Weights of a small transformer language model: 12 heads of 64, MLP 2048 tanh GELU.
Each number is 200 + 40 x the weight over the matrix's rms, rounded and kept within 0 to 999. Layers, rows and columns count from 0.

# layer 6 MLP up, 2048x512, rms 0.041, rows 1503-1530, columns 256-383
174,169,295,141,200,189,173,199,249,112,199,241,228,212,134,170,152,260,178,243,187,213,188,246,202,211,231,204,212,152,246,172,255,239,221,94,183,215,159,200,184,204,208,134,164,153,236,238,196,156,237,148,253,209,250,184,263,152,218,206,183,194,203,134,244,222,173,182,168,185,168,195,141,175,220,200,297,238,146,121,201,131,184,226,172,216,218,208,256,200,138,222,162,238,129,238,206,211,246,145,110,179,235,212,183,224,228,214,155,235,216,256,145,232,186,157,210,155,198,189,192,171,202,180,190,234,151,168
189,182,200,187,195,230,234,121,197,282,296,211,203,185,223,147,205,223,193,258,146,242,197,221,217,252,232,152,172,220,207,210,176,258,165,201,215,194,199,219,178,152,184,214,196,275,257,134,188,250,182,169,207,222,172,199,228,214,195,201,236,197,178,263,215,204,242,228,273,162,176,183,185,218,156,163,232,240,287,220,204,176,227,136,225,226,243,226,200,203,162,236,249,192,220,169,162,195,193,280,172,176,226,211,180,160,217,192,193,259,162,206,220,201,217,192,190,148,227,199,138,164,228,121,168,148,202,201
217,143,239,276,166,199,154,172,160,245,209,186,208,259,236,246,246,240,215,145,262,261,215,177,137,182,221,194,151,184,226,178,281,187,181,195,264,215,199,215,177,207,301,193,226,269,206,124,190,158,233,154,190,187,182,243,206,261,190,238,204,260,222,145,242,162,242,201,187,176,327,268,182,157,211,89,196,222,215,186,213,216,106,216,168,225,176,210,146,203,237,189,180,204,224,302,159,191,225,293,212,116,136,190,247,243,244,171,204,185,197,263,181,170,182,176,229,167,249,268,243,189,209,162,175,295,211,236
143,222,208,116,220,196,204,161,217,150,195,241,183,177,186,236,246,157,189,182,110,278,175,216,150,231,206,217,194,200,234,240,194,305,202,206,154,163,157,197,176,128,261,228,225,233,243,205,206,176,161,231,242,224,187,168,169,197,220,162,186,235,256,214,246,220,96,157,208,110,197,207,270,224,261,265,205,234,210,176,196,152,251,203,268,135,210,192,201,186,208,196,220,174,232,223,223,194,166,157,171,179,190,233,191,180,143,183,195,208,225,206,137,185,181,154,137,243,248,198,195,195,212,154,137,266,189,227
277,186,193,226,205,204,163,201,208,187,134,160,173,180,174,158,159,219,189,165,212,194,215,195,252,274,167,182,153,191,168,181,163,198,200,200,197,163,216,198,270,151,194,201,270,264,102,220,245,182,122,100,197,217,192,209,258,125,215,168,156,149,263,207,196,149,241,141,185,191,188,117,226,175,190,245,211,198,213,241,190,159,202,209,219,212,264,141,204,251,272,158,201,175,221,244,164,148,168,130,177,216,226,172,192,204,219,220,212,206,179,183,182,191,159,182,197,203,186,243,190,190,195,212,198,217,146,198
173,131,255,155,258,240,246,177,204,234,211,241,165,256,225,173,133,164,183,189,231,170,201,235,150,237,211,248,171,247,209,187,196,276,265,232,254,163,251,194,234,219,165,281,243,173,166,234,184,176,193,245,169,188,273,200,146,260,229,178,222,228,162,209,233,204,254,159,191,173,185,206,200,167,204,183,219,252,247,158,207,194,224,211,181,185,258,184,188,204,180,229,240,228,210,187,179,184,225,171,212,222,190,201,152,179,251,226,179,192,232,174,235,183,187,110,207,220,172,247,189,121,201,153,221,155,118,188
277,232,170,250,204,191,188,194,219,189,225,243,230,177,156,193,189,246,264,176,152,192,226,148,210,165,199,199,93,161,225,206,218,179,269,193,240,184,231,108,251,164,151,212,286,179,225,277,186,172,242,224,160,194,266,271,224,213,209,226,224,201,223,228,204,210,176,123,230,196,181,250,228,167,204,176,171,200,142,182,269,186,175,254,255,230,197,120,121,195,230,232,187,118,206,245,231,185,203,197,255,194,215,217,200,191,201,229,246,177,234,178,154,170,246,263,226,205,163,241,206,221,190,193,212,146,221,171
275,134,235,209,234,262,130,190,205,229,141,242,229,165,217,185,221,224,242,241,181,149,179,187,222,214,169,154,144,228,188,169,276,213,176,221,175,186,141,203,95,176,206,166,231,242,136,168,105,201,274,230,264,239,130,175,272,168,191,186,179,224,130,184,207,241,191,179,170,172,169,215,234,208,227,230,264,142,191,205,233,189,257,140,286,192,280,183,233,140,186,123,157,237,203,239,201,153,151,197,245,147,242,255,188,235,204,287,186,203,179,227,254,130,190,201,156,196,223,216,121,270,209,266,201,304,194,254
260,201,151,152,159,194,185,219,194,216,197,260,191,184,197,56,119,199,148,161,203,189,227,238,184,156,248,190,141,220,176,209,202,180,190,229,252,144,134,228,282,283,159,199,187,114,168,113,215,251,208,225,227,219,178,219,247,222,135,226,189,244,146,167,206,204,281,202,161,174,147,183,190,175,148,240,169,193,146,208,210,278,191,184,194,248,267,201,211,169,248,162,153,204,244,176,216,196,224,176,184,197,213,190,230,183,191,219,140,183,234,176,183,179,154,193,194,173,246,289,140,197,162,173,206,242,248,184
165,197,183,264,177,160,166,176,226,172,232,272,177,153,209,195,222,160,237,111,183,192,178,209,233,225,255,147,218,225,145,244,175,235,154,234,168,147,160,224,112,259,159,192,180,181,183,218,166,153,216,150,205,203,138,148,207,195,264,163,199,266,163,190,236,144,189,188,251,204,192,167,155,194,243,160,206,215,193,188,186,153,143,168,218,275,186,244,252,184,234,183,139,250,191,167,228,215,222,198,301,138,249,204,200,171,212,180,174,195,150,220,223,214,182,248,236,249,214,190,182,184,276,177,232,176,146,249
259,248,184,143,235,190,198,204,261,126,168,206,197,224,225,152,153,240,214,107,205,193,202,142,208,242,252,157,189,224,187,159,149,197,190,175,138,172,234,180,222,118,112,208,246,243,186,185,179,222,208,180,213,320,205,210,264,208,234,126,110,223,178,280,197,199,223,224,220,218,203,143,190,198,207,163,148,170,197,128,182,167,243,216,196,223,277,152,241,254,301,223,157,234,195,155,150,249,172,217,239,166,279,325,189,162,182,126,148,272,209,170,136,128,190,231,237,103,236,116,196,158,167,250,235,252,138,161
154,217,222,201,239,243,192,148,159,211,119,216,262,225,160,255,252,159,195,171,256,131,215,214,228,241,159,189,229,222,166,143,223,176,227,193,130,160,203,242,204,97,228,312,196,199,191,215,109,175,230,139,162,165,123,168,127,135,181,163,195,196,182,177,167,222,322,159,215,217,269,197,268,244,170,158,171,272,231,91,260,177,209,268,184,214,181,162,215,194,137,215,245,186,221,178,74,247,251,208,173,231,189,166,214,228,194,155,192,137,156,241,157,167,166,223,233,147,248,254,217,245,218,230,205,191,302,236
241,176,156,230,124,149,197,127,189,220,215,209,116,246,264,205,205,198,149,198,280,152,253,162,178,228,159,195,204,221,191,188,230,167,240,232,216,195,216,208,125,213,208,252,175,262,209,163,161,224,131,276,181,263,181,157,207,196,237,218,176,166,214,148,240,298,239,171,158,191,87,228,185,212,211,136,189,171,125,281,249,264,188,128,182,172,261,225,219,259,200,199,193,240,220,262,153,179,171,203,143,232,256,194,185,217,188,252,168,191,227,208,215,217,244,189,156,158,183,186,207,252,175,238,242,122,211,171
216,192,187,180,252,184,210,222,185,203,221,179,211,155,272,218,233,244,233,189,223,208,152,168,150,188,187,241,255,192,191,148,272,246,252,186,224,205,189,209,170,208,223,185,202,252,202,207,214,159,166,226,131,229,231,158,185,197,247,215,172,136,168,312,189,180,236,207,270,214,208,225,198,192,209,256,175,231,184,229,214,173,138,182,204,261,267,199,221,235,314,254,200,197,239,147,169,198,139,209,167,213,201,169,278,130,183,184,175,165,244,133,235,183,182,194,248,266,197,199,181,234,149,231,219,211,156,218
182,162,193,244,125,173,214,170,183,183,173,176,154,235,190,195,237,178,182,235,200,203,245,245,151,227,196,267,148,162,274,228,156,238,221,198,140,257,204,187,197,249,179,241,225,221,205,145,129,176,209,248,137,189,206,148,233,165,180,218,231,144,247,212,223,155,161,157,231,175,161,249,203,288,205,185,194,175,156,180,207,159,119,197,223,198,189,175,117,204,204,220,255,104,201,162,163,234,181,220,164,168,242,143,167,210,243,241,215,199,236,213,224,156,185,223,236,244,199,198,108,221,272,267,183,226,100,159
259,202,225,139,220,160,127,216,178,149,140,190,227,165,191,177,137,279,187,225,231,188,241,200,165,228,199,202,130,211,269,258,219,214,238,231,202,200,217,264,247,190,215,224,222,228,278,223,202,203,216,245,164,225,227,126,218,164,165,219,274,179,176,166,225,176,192,161,227,211,161,205,193,267,212,120,196,252,211,233,268,194,201,192,184,226,208,238,224,124,137,262,173,208,162,229,185,218,277,212,258,217,207,264,210,236,178,192,164,267,208,280,178,209,249,196,126,142,197,178,185,218,209,182,240,160,180,241
186,186,152,127,212,204,215,240,174,222,201,233,201,213,188,221,215,279,213,232,148,148,231,224,187,205,233,188,275,201,171,170,215,143,122,198,217,177,195,223,213,201,168,256,288,228,182,185,211,177,191,191,235,230,203,218,153,194,204,235,193,189,190,182,135,212,209,247,205,268,165,234,216,209,204,178,208,191,278,139,143,201,240,217,175,185,182,199,188,199,197,210,226,256,141,192,204,202,188,191,140,180,299,185,239,205,210,201,274,263,211,230,214,215,167,168,257,177,219,225,182,267,162,169,176,275,175,236
155,139,145,185,223,183,139,236,208,178,252,167,157,186,237,212,270,203,202,112,163,229,186,175,277,230,204,252,195,206,136,262,264,239,249,249,144,215,306,267,182,215,172,272,163,240,210,235,208,147,180,226,308,228,253,201,221,202,158,240,197,235,104,262,232,200,247,128,265,202,209,198,255,212,120,217,247,212,201,112,271,193,178,167,201,209,215,237,244,275,199,234,167,265,143,178,237,228,185,227,282,136,263,146,292,228,207,191,190,212,185,198,226,221,184,231,191,217,175,221,151,273,211,165,135,169,178,174
137,200,260,192,188,175,154,211,155,151,187,222,168,227,207,143,211,286,186,170,144,149,185,137,206,241,204,244,175,288,281,245,152,213,175,239,163,140,235,153,214,305,167,245,200,157,108,166,170,196,179,257,173,114,238,232,149,197,219,243,167,261,192,225,202,127,261,186,237,162,191,203,140,222,167,193,219,207,156,190,210,192,197,174,201,187,223,271,192,237,206,101,294,144,201,195,152,129,124,196,196,198,194,195,222,178,200,189,214,144,177,275,168,216,168,178,216,122,192,181,146,166,127,260,191,144,286,136
143,171,191,158,184,163,187,202,207,132,271,108,256,230,222,166,245,221,226,160,225,185,175,205,134,247,212,130,140,198,113,238,161,181,120,191,139,162,179,203,241,210,204,206,155,205,208,250,207,219,159,153,212,253,162,121,218,217,231,234,184,194,199,203,242,260,118,150,165,214,183,168,183,204,186,177,226,157,211,132,181,185,157,192,185,234,186,205,148,166,180,203,142,188,166,176,178,172,205,255,193,223,211,238,218,160,292,264,105,183,191,156,242,193,209,171,181,139,241,204,285,260,186,161,170,185,196,174
197,255,198,215,211,240,230,151,144,177,258,158,261,223,206,192,176,153,218,97,245,148,167,198,183,168,208,284,214,254,141,223,185,177,229,189,211,84,151,264,192,179,195,257,247,174,265,208,210,192,152,163,257,171,195,184,171,190,209,283,279,240,197,210,127,188,114,152,139,153,228,233,169,183,146,240,267,147,232,148,185,143,237,182,123,219,191,152,174,198,288,182,176,202,184,163,185,173,181,206,197,186,190,152,218,261,151,222,226,246,206,260,190,252,184,186,201,191,235,291,200,240,246,177,224,105,186,182
209,244,216,221,152,263,217,192,250,131,169,204,239,236,129,147,167,164,190,272,140,203,255,247,131,132,176,226,214,216,230,147,225,199,109,201,180,270,256,236,186,238,178,244,222,177,173,62,210,137,191,181,277,193,163,195,184,169,245,254,115,270,185,249,216,216,213,156,184,184,195,229,259,223,203,192,258,205,204,192,204,181,244,310,160,188,170,230,266,131,127,233,271,167,189,226,211,241,230,207,160,156,214,278,240,257,149,286,235,198,193,156,121,233,223,243,217,219,137,120,189,212,86,209,144,208,243,222
140,221,233,245,223,188,167,155,156,209,186,218,255,209,126,141,148,202,267,201,197,234,228,196,148,205,133,206,182,260,226,232,119,309,175,204,250,190,211,163,256,169,170,190,270,203,261,151,144,207,196,160,318,215,128,223,168,186,178,181,228,166,129,146,246,238,245,218,217,140,173,195,113,201,254,176,203,95,157,130,171,219,166,191,208,228,209,163,177,175,188,180,221,151,183,230,233,286,172,223,143,173,243,197,120,208,209,185,194,271,141,193,243,139,207,233,213,216,222,258,209,234,207,169,219,248,150,125
221,158,223,278,121,211,223,190,219,261,191,155,246,223,199,274,170,205,144,230,241,155,234,163,149,228,244,209,144,133,186,138,225,227,188,243,202,183,129,199,203,224,140,212,225,121,222,177,196,275,144,190,151,190,258,229,165,240,194,185,261,195,268,221,268,218,170,258,230,236,197,232,185,181,249,178,201,223,208,187,237,290,237,198,268,178,180,160,186,189,136,212,228,149,203,209,219,203,192,208,210,180,199,204,255,236,213,214,211,212,165,218,178,204,234,217,108,178,221,217,149,219,192,190,263,188,222,157
225,220,243,174,200,262,221,176,246,150,188,215,152,197,209,202,260,190,224,160,184,190,211,200,161,259,163,161,202,188,250,151,233,195,205,174,267,180,148,165,220,139,246,179,226,178,166,230,217,180,184,169,219,202,265,255,196,188,221,154,151,210,197,207,196,270,213,105,204,209,161,217,198,165,211,155,232,141,219,163,202,205,275,218,172,170,241,213,191,236,236,216,120,199,207,323,212,222,215,183,149,144,178,214,213,222,278,251,201,222,193,159,237,214,217,214,171,152,247,173,166,94,231,199,196,224,216,256
212,194,138,182,196,177,164,223,155,177,211,211,274,196,245,243,191,228,208,194,278,156,206,222,207,161,265,252,210,272,213,213,129,231,170,206,245,179,225,204,220,225,165,183,187,190,219,263,150,265,193,213,186,186,175,123,214,203,255,204,218,231,177,126,144,207,163,187,208,164,185,166,229,137,202,146,187,247,148,158,185,215,147,198,266,203,210,226,227,208,182,208,213,185,186,282,238,192,179,204,250,242,196,241,144,271,237,192,171,250,141,170,255,267,197,195,267,195,266,249,206,206,197,199,183,234,223,155
191,214,174,252,240,186,223,129,201,235,189,196,248,209,256,215,238,235,219,223,241,174,244,254,185,228,225,141,216,170,190,215,246,154,196,184,248,180,225,248,219,163,240,271,224,200,199,193,208,127,186,214,224,199,209,96,191,197,231,231,251,285,170,201,267,198,230,147,243,183,206,215,231,178,172,244,214,249,138,222,235,189,201,348,166,309,239,232,259,207,224,154,232,211,154,231,191,218,210,171,168,186,198,225,209,169,209,162,163,174,224,162,211,220,236,215,191,184,204,223,180,253,168,202,226,198,152,250
224,262,112,218,198,167,163,174,168,142,138,229,246,167,200,231,204,129,220,163,183,196,139,223,179,157,218,241,203,187,205,160,248,256,244,184,135,188,179,206,172,197,233,190,198,257,197,130,251,179,212,148,209,222,170,275,212,235,175,253,186,183,220,170,194,186,233,146,97,178,154,189,212,203,154,217,179,166,154,217,136,249,191,212,177,256,195,254,192,173,252,233,180,159,270,158,203,176,68,215,243,208,268,157,269,240,213,176,247,131,243,149,148,136,252,215,188,250,253,239,178,222,222,205,171,278,256,253
# layer 6 MLP down (transposed), 2048x512, rms 0.041, rows 1503-1529, columns 256-383
176,163,235,163,235,172,214,215,64,221,194,148,164,217,247,206,213,166,287,177,196,166,164,223,126,167,263,194,208,203,181,172,222,188,217,213,226,191,183,218,177,218,174,212,210,233,202,206,160,142,179,156,232,287,173,149,155,216,222,206,201,250,220,129,172,194,148,221,201,263,233,197,201,128,226,248,204,230,243,243,188,299,234,281,215,152,251,211,169,252,155,162,219,238,261,250,233,268,194,232,190,174,185,168,234,222,152,233,214,184,210,224,151,178,229,225,205,242,173,119,228,213,241,159,192,222,188,169
182,191,208,221,150,176,192,210,192,225,299,190,174,207,152,133,136,128,212,216,251,250,174,175,221,268,180,229,173,171,208,207,265,255,219,181,212,201,191,225,186,157,201,187,184,236,145,197,243,225,204,289,190,173,184,230,181,144,150,194,267,256,136,209,135,121,202,239,164,203,310,173,299,221,213,192,97,227,133,175,232,250,240,248,239,218,134,206,172,225,157,209,242,229,246,137,219,141,217,246,212,235,243,251,198,210,256,204,246,282,236,181,259,234,182,212,147,250,234,188,208,127,161,199,238,121,226,197
218,174,212,152,174,207,157,220,236,264,222,169,225,149,131,173,203,212,176,185,208,194,217,150,149,210,221,245,308,181,215,135,222,254,217,186,243,278,192,220,240,172,215,154,155,201,282,274,116,197,242,226,235,222,176,168,176,208,203,178,191,167,252,219,266,200,149,204,200,180,244,236,184,128,147,171,203,282,154,249,195,273,183,191,139,235,198,152,251,188,191,169,206,107,157,217,137,205,251,159,92,156,176,172,248,309,220,241,166,218,114,240,289,260,206,168,254,184,238,158,146,146,141,211,264,208,229,258
106,179,146,217,194,271,258,172,243,221,204,170,194,185,247,257,166,191,171,228,94,235,227,167,230,166,246,157,115,145,178,217,163,203,208,232,233,222,212,220,201,220,222,218,239,264,207,155,161,209,233,243,198,237,210,278,252,195,150,113,272,255,257,195,181,181,215,165,128,226,175,179,222,129,204,208,185,195,163,235,204,160,229,201,218,228,208,235,169,197,140,234,222,230,233,166,243,149,266,202,177,126,221,211,116,237,169,205,259,226,199,174,176,155,272,178,244,264,169,188,215,210,205,191,225,221,207,197
163,220,209,178,177,195,225,219,272,217,221,184,209,250,180,173,236,144,170,195,161,191,223,146,251,128,171,224,172,232,208,229,178,189,261,249,262,206,205,181,181,121,195,179,307,201,251,187,212,191,194,286,243,174,148,231,140,190,195,259,162,189,264,201,210,176,210,288,276,179,238,181,148,177,160,250,192,182,208,231,174,267,174,194,193,234,172,153,209,105,179,114,206,229,216,152,221,196,205,233,234,197,169,201,122,262,233,200,215,181,218,135,130,202,226,193,199,233,161,171,164,226,168,141,323,203,271,258
286,189,231,162,259,196,218,246,254,202,223,192,207,190,201,205,187,274,254,166,156,218,152,146,245,144,177,201,179,136,209,166,259,185,147,148,217,150,198,218,183,157,233,175,175,209,241,180,208,106,128,213,199,189,179,240,215,257,233,266,167,184,250,214,216,158,159,174,246,171,262,188,163,221,271,187,133,175,137,181,187,226,262,230,142,219,190,254,210,181,163,224,155,178,225,200,188,199,204,201,145,228,268,182,209,206,250,171,184,210,247,196,199,197,159,249,220,200,194,172,220,257,202,159,135,229,199,170
193,201,175,235,227,213,237,241,210,183,141,194,282,151,254,256,151,143,234,190,166,215,226,173,272,215,215,170,196,244,158,250,112,218,183,113,243,270,201,141,196,214,305,189,205,232,185,182,246,171,204,183,183,190,218,154,239,152,102,179,264,205,249,186,187,234,265,202,214,159,191,233,248,252,235,225,203,207,212,202,161,183,262,218,240,212,274,226,236,207,240,193,187,286,237,262,195,204,239,248,199,250,238,227,183,61,123,242,137,212,154,153,159,234,214,148,252,251,152,211,135,181,204,244,170,170,235,172
167,260,177,141,205,157,265,265,244,184,241,178,109,204,117,177,188,198,202,167,169,196,153,198,224,192,247,273,280,183,189,187,124,207,258,185,172,195,248,231,292,260,304,239,186,206,264,234,240,172,114,157,197,182,246,169,103,203,219,205,216,253,234,274,159,143,204,182,204,174,207,188,175,227,275,206,214,218,236,165,155,159,218,234,204,201,146,252,196,249,214,296,201,156,160,172,185,225,241,257,201,306,206,203,124,200,181,122,195,245,224,172,139,289,223,231,228,183,162,150,291,108,185,189,177,239,233,175
98,227,267,111,206,235,224,245,134,176,181,130,180,190,145,166,146,199,279,177,159,195,278,206,250,148,159,206,168,192,233,220,244,204,194,179,230,136,226,163,174,280,254,195,240,230,118,264,273,162,272,182,186,170,143,223,122,195,238,155,156,164,149,182,176,175,172,191,224,180,227,236,166,216,208,179,159,158,157,166,170,167,188,176,257,151,140,224,166,219,195,218,235,231,128,156,144,156,235,190,194,132,193,253,153,161,178,216,169,153,193,220,227,173,224,166,170,252,187,212,185,178,209,273,266,149,144,201
185,264,227,153,194,252,163,160,217,229,251,228,180,227,264,191,151,289,187,172,176,223,109,300,158,198,169,156,266,138,186,139,252,151,155,154,203,263,259,102,210,243,192,202,198,171,145,194,234,192,150,217,237,216,190,161,209,195,216,172,254,166,175,199,134,233,206,208,144,216,236,201,208,276,144,273,207,229,139,265,227,216,220,191,203,181,203,251,197,172,194,179,198,165,245,157,186,229,130,203,182,147,151,200,190,298,187,153,216,163,194,164,204,164,139,191,219,240,285,225,255,207,224,191,280,292,236,138
236,178,192,170,248,247,226,179,230,207,171,196,236,267,162,157,164,273,240,165,158,162,140,183,245,273,236,222,180,207,259,220,144,208,252,219,148,206,189,245,238,181,130,157,212,199,146,257,139,223,240,225,159,260,193,224,228,240,301,176,166,235,165,189,269,165,224,211,185,228,234,217,253,173,220,262,126,226,304,225,219,141,251,184,225,234,201,250,217,294,227,252,193,298,208,289,183,189,291,181,223,89,287,197,240,151,212,177,199,172,181,159,167,175,150,217,189,252,173,151,202,201,208,244,228,259,173,180
251,253,222,224,261,169,205,166,211,191,228,201,198,238,223,227,160,221,266,215,179,227,226,79,216,203,196,186,184,199,179,188,118,283,191,214,190,145,213,186,189,87,196,186,218,117,201,194,164,225,191,158,183,248,175,193,119,222,141,169,254,212,246,129,195,199,190,197,160,213,157,278,220,184,227,196,208,215,127,168,245,163,196,234,214,192,199,277,124,238,231,237,164,165,194,245,227,194,212,260,93,205,203,126,156,219,155,146,224,203,207,208,185,173,195,171,238,207,228,207,158,259,173,175,167,148,131,256
229,210,213,171,242,217,136,171,175,209,69,182,194,232,183,112,278,194,238,210,167,184,165,137,147,145,151,236,212,212,258,262,228,182,182,197,229,183,155,247,241,193,190,268,175,183,240,168,222,196,190,174,207,241,180,242,201,215,143,169,237,166,165,229,136,169,225,200,256,151,241,212,181,280,192,207,113,192,299,122,235,156,219,178,225,228,197,143,184,185,232,198,132,207,172,134,245,245,191,262,232,175,212,228,190,168,251,199,207,140,187,262,233,180,121,151,248,284,207,149,255,197,219,151,181,299,235,196
159,242,253,219,218,198,230,196,246,217,190,141,234,202,188,186,143,237,138,219,158,254,269,242,189,180,247,118,201,166,218,196,223,77,179,154,124,246,189,131,237,249,169,280,187,147,248,157,220,220,223,194,237,201,181,173,167,186,134,187,170,187,200,194,230,202,123,195,201,240,247,168,219,228,214,216,205,211,244,174,248,204,233,155,230,171,314,171,219,181,145,223,202,248,207,204,189,104,185,236,140,126,222,206,162,195,168,233,231,258,260,202,212,115,194,164,259,146,261,239,196,206,278,161,241,124,135,126
221,185,217,231,222,212,208,220,223,193,198,187,252,213,221,223,161,212,192,160,222,137,224,143,253,185,209,166,245,288,188,169,261,141,180,129,158,239,226,228,193,168,194,167,159,162,216,167,231,179,268,207,235,181,212,190,201,206,220,186,193,183,148,182,182,143,209,220,201,228,210,170,228,189,216,152,231,189,249,160,254,245,162,187,169,157,220,240,199,251,131,153,122,273,170,203,172,223,169,253,246,206,180,214,202,247,216,205,246,189,151,123,196,225,213,176,176,234,216,184,218,205,147,151,242,250,214,188
258,132,206,194,194,254,174,183,197,205,172,273,179,141,138,285,212,184,226,180,230,219,225,225,280,235,130,169,265,133,228,197,136,213,218,183,186,266,187,136,234,219,283,130,202,174,176,181,149,160,163,155,171,163,196,151,247,133,221,232,215,141,209,175,200,233,189,185,95,164,157,273,185,147,155,147,247,203,215,348,219,186,253,150,158,144,222,204,250,257,287,241,117,227,193,240,175,165,213,91,235,182,99,195,277,215,254,261,209,156,143,170,148,207,166,175,205,252,226,247,163,212,256,280,179,207,198,157
213,139,189,278,173,298,190,182,211,162,265,160,201,207,152,218,203,204,175,178,269,197,228,244,158,221,194,255,158,246,237,196,250,215,194,177,180,232,212,188,180,184,186,171,119,206,198,186,194,251,148,142,185,136,156,287,222,206,117,114,172,172,225,176,238,297,145,194,248,161,196,191,160,197,193,136,235,198,150,210,293,183,204,199,222,190,175,224,156,191,140,211,134,220,227,252,113,172,237,198,204,164,175,256,185,234,220,159,148,221,203,153,222,158,166,203,179,212,199,207,232,237,219,192,229,214,259,274
297,227,102,245,167,153,220,168,176,252,195,229,219,152,196,156,145,270,198,191,244,220,157,233,217,213,186,186,159,194,251,204,171,122,152,201,245,233,152,197,195,151,259,106,215,181,145,168,169,158,173,222,219,182,188,202,170,194,215,184,180,188,261,154,165,260,202,270,187,231,199,261,191,188,225,277,174,224,253,233,163,222,187,238,205,231,189,165,215,219,216,177,239,218,325,168,194,182,190,251,224,242,234,175,179,217,192,162,228,235,234,208,217,251,213,216,209,245,201,180,225,217,202,234,168,284,167,142
108,216,91,190,149,225,155,243,125,258,201,204,201,190,262,191,154,213,148,212,115,190,212,130,213,267,196,230,183,200,166,103,211,179,216,191,178,232,209,286,183,155,182,189,190,123,186,189,206,145,186,164,241,187,196,176,230,167,195,172,154,174,223,138,240,296,207,209,146,165,187,270,139,165,199,246,206,240,206,212,182,184,237,152,241,189,218,167,191,193,224,162,221,199,215,257,157,235,158,166,173,206,174,215,226,182,215,184,203,225,180,178,184,115,230,138,137,205,204,183,199,211,282,234,180,215,185,250
234,171,220,166,240,205,194,262,183,193,209,191,176,161,158,210,219,264,180,194,237,221,193,224,184,96,116,262,167,210,221,190,191,178,171,173,157,186,196,208,170,256,213,235,212,240,173,171,143,221,199,162,204,210,134,220,136,179,227,167,94,258,148,184,224,232,207,277,280,132,281,194,305,230,179,238,130,196,163,217,146,207,126,230,219,221,143,211,121,152,158,252,224,166,167,274,139,192,221,199,229,146,104,192,184,178,150,203,197,173,210,189,187,217,174,211,181,226,222,181,225,222,177,219,162,223,169,137
156,250,232,225,192,207,255,235,213,196,177,279,214,198,200,241,226,277,257,240,218,209,218,246,210,197,196,178,140,235,214,187,172,149,227,211,265,176,185,166,168,244,219,236,181,212,173,257,202,169,225,279,197,229,251,279,266,231,252,179,210,246,248,218,236,149,261,219,222,240,223,209,219,200,215,157,170,204,256,210,114,198,182,203,192,236,206,132,161,196,180,194,173,143,180,202,246,154,254,204,151,177,279,217,225,201,244,147,248,179,219,179,175,232,253,212,247,148,228,178,252,263,167,300,163,182,171,231
216,153,202,188,192,295,206,207,100,274,233,167,138,214,172,161,164,170,195,143,130,217,287,268,136,193,246,205,172,195,237,176,155,245,204,221,214,130,191,237,172,196,133,127,180,207,214,248,202,189,174,140,159,147,216,199,148,242,219,175,240,208,189,243,188,189,226,261,167,213,256,203,230,184,203,201,256,223,230,149,151,150,209,246,225,114,143,182,204,253,199,250,190,219,133,211,272,170,266,138,152,260,188,172,227,141,163,233,276,235,254,175,128,157,139,216,185,272,183,187,195,280,160,196,196,171,205,180
160,250,255,208,246,233,180,225,269,154,205,191,207,152,146,260,201,250,138,171,170,276,183,183,199,137,193,126,171,229,169,211,164,163,199,200,204,256,193,264,254,225,165,183,215,327,217,154,198,189,201,171,198,118,211,246,239,177,161,225,229,140,198,217,296,170,153,200,227,138,203,204,215,200,280,233,134,90,254,217,198,185,171,210,253,213,208,201,216,209,203,178,197,186,214,214,233,258,212,164,206,233,219,127,146,239,150,163,230,224,155,168,184,125,150,175,186,237,131,143,225,215,222,220,218,188,145,189
231,204,161,208,259,227,228,191,274,206,170,200,119,229,277,195,187,195,235,241,152,121,186,213,203,166,259,192,229,265,237,235,159,87,179,130,175,164,177,172,144,187,153,211,204,185,236,99,195,226,174,132,185,214,186,173,118,149,299,200,125,320,244,257,256,199,107,176,153,218,195,234,230,127,234,197,212,167,210,201,202,188,287,212,190,141,203,223,169,197,187,154,198,194,252,224,248,212,196,192,198,249,175,190,248,164,211,194,154,173,173,177,227,206,240,197,243,244,190,185,235,212,190,134,234,199,263,173
227,224,248,172,236,151,207,241,168,181,164,191,213,176,210,304,213,266,190,182,191,178,213,187,211,180,207,185,151,180,157,257,247,241,289,186,259,223,229,139,194,151,183,172,172,243,230,162,264,185,171,259,174,153,171,202,187,172,179,213,189,206,243,240,210,201,189,264,187,196,225,214,225,236,156,170,268,211,225,249,192,251,225,175,265,184,215,150,109,174,180,233,252,178,238,179,221,289,228,170,248,199,191,150,222,212,256,187,209,201,188,187,150,177,180,155,142,228,171,224,188,198,142,133,145,206,153,195
234,242,203,193,223,216,153,110,204,254,174,160,140,204,209,125,250,190,233,245,152,248,190,213,173,172,170,155,181,193,160,179,283,154,158,223,144,189,183,221,198,197,200,281,237,172,194,130,224,220,245,174,235,190,222,274,231,145,185,179,168,182,125,237,254,178,193,234,181,208,231,270,201,215,159,218,218,138,186,173,220,208,211,236,161,222,203,214,187,161,220,196,198,253,220,215,195,257,182,211,191,222,181,150,242,165,166,177,219,166,264,252,212,177,156,233,153,191,224,161,222,213,164,207,240,185,235,190
126,149,248,189,204,157,181,251,184,247,207,191,235,161,169,205,204,245,197,195,191,214,133,141,166,161,152,212,223,222,199,262,182,186,211,224,149,254,199,164,252,194,178,146,171,256,163,149,206,218,161,139,189,176,221,237,203,209,196,169,105,159,212,240,154,191,168,275,270,232,141,140,188,225,163,221,136,176,203,201,137,175,228,110,266,182,236,241,97,245,229,246,180,248,159,204,173,143,225,142,172,245,195,183,205,218,166,211,296,199,141,225,188,209,156,171,225,213,225,155,200,173,192,204,163,132,184,186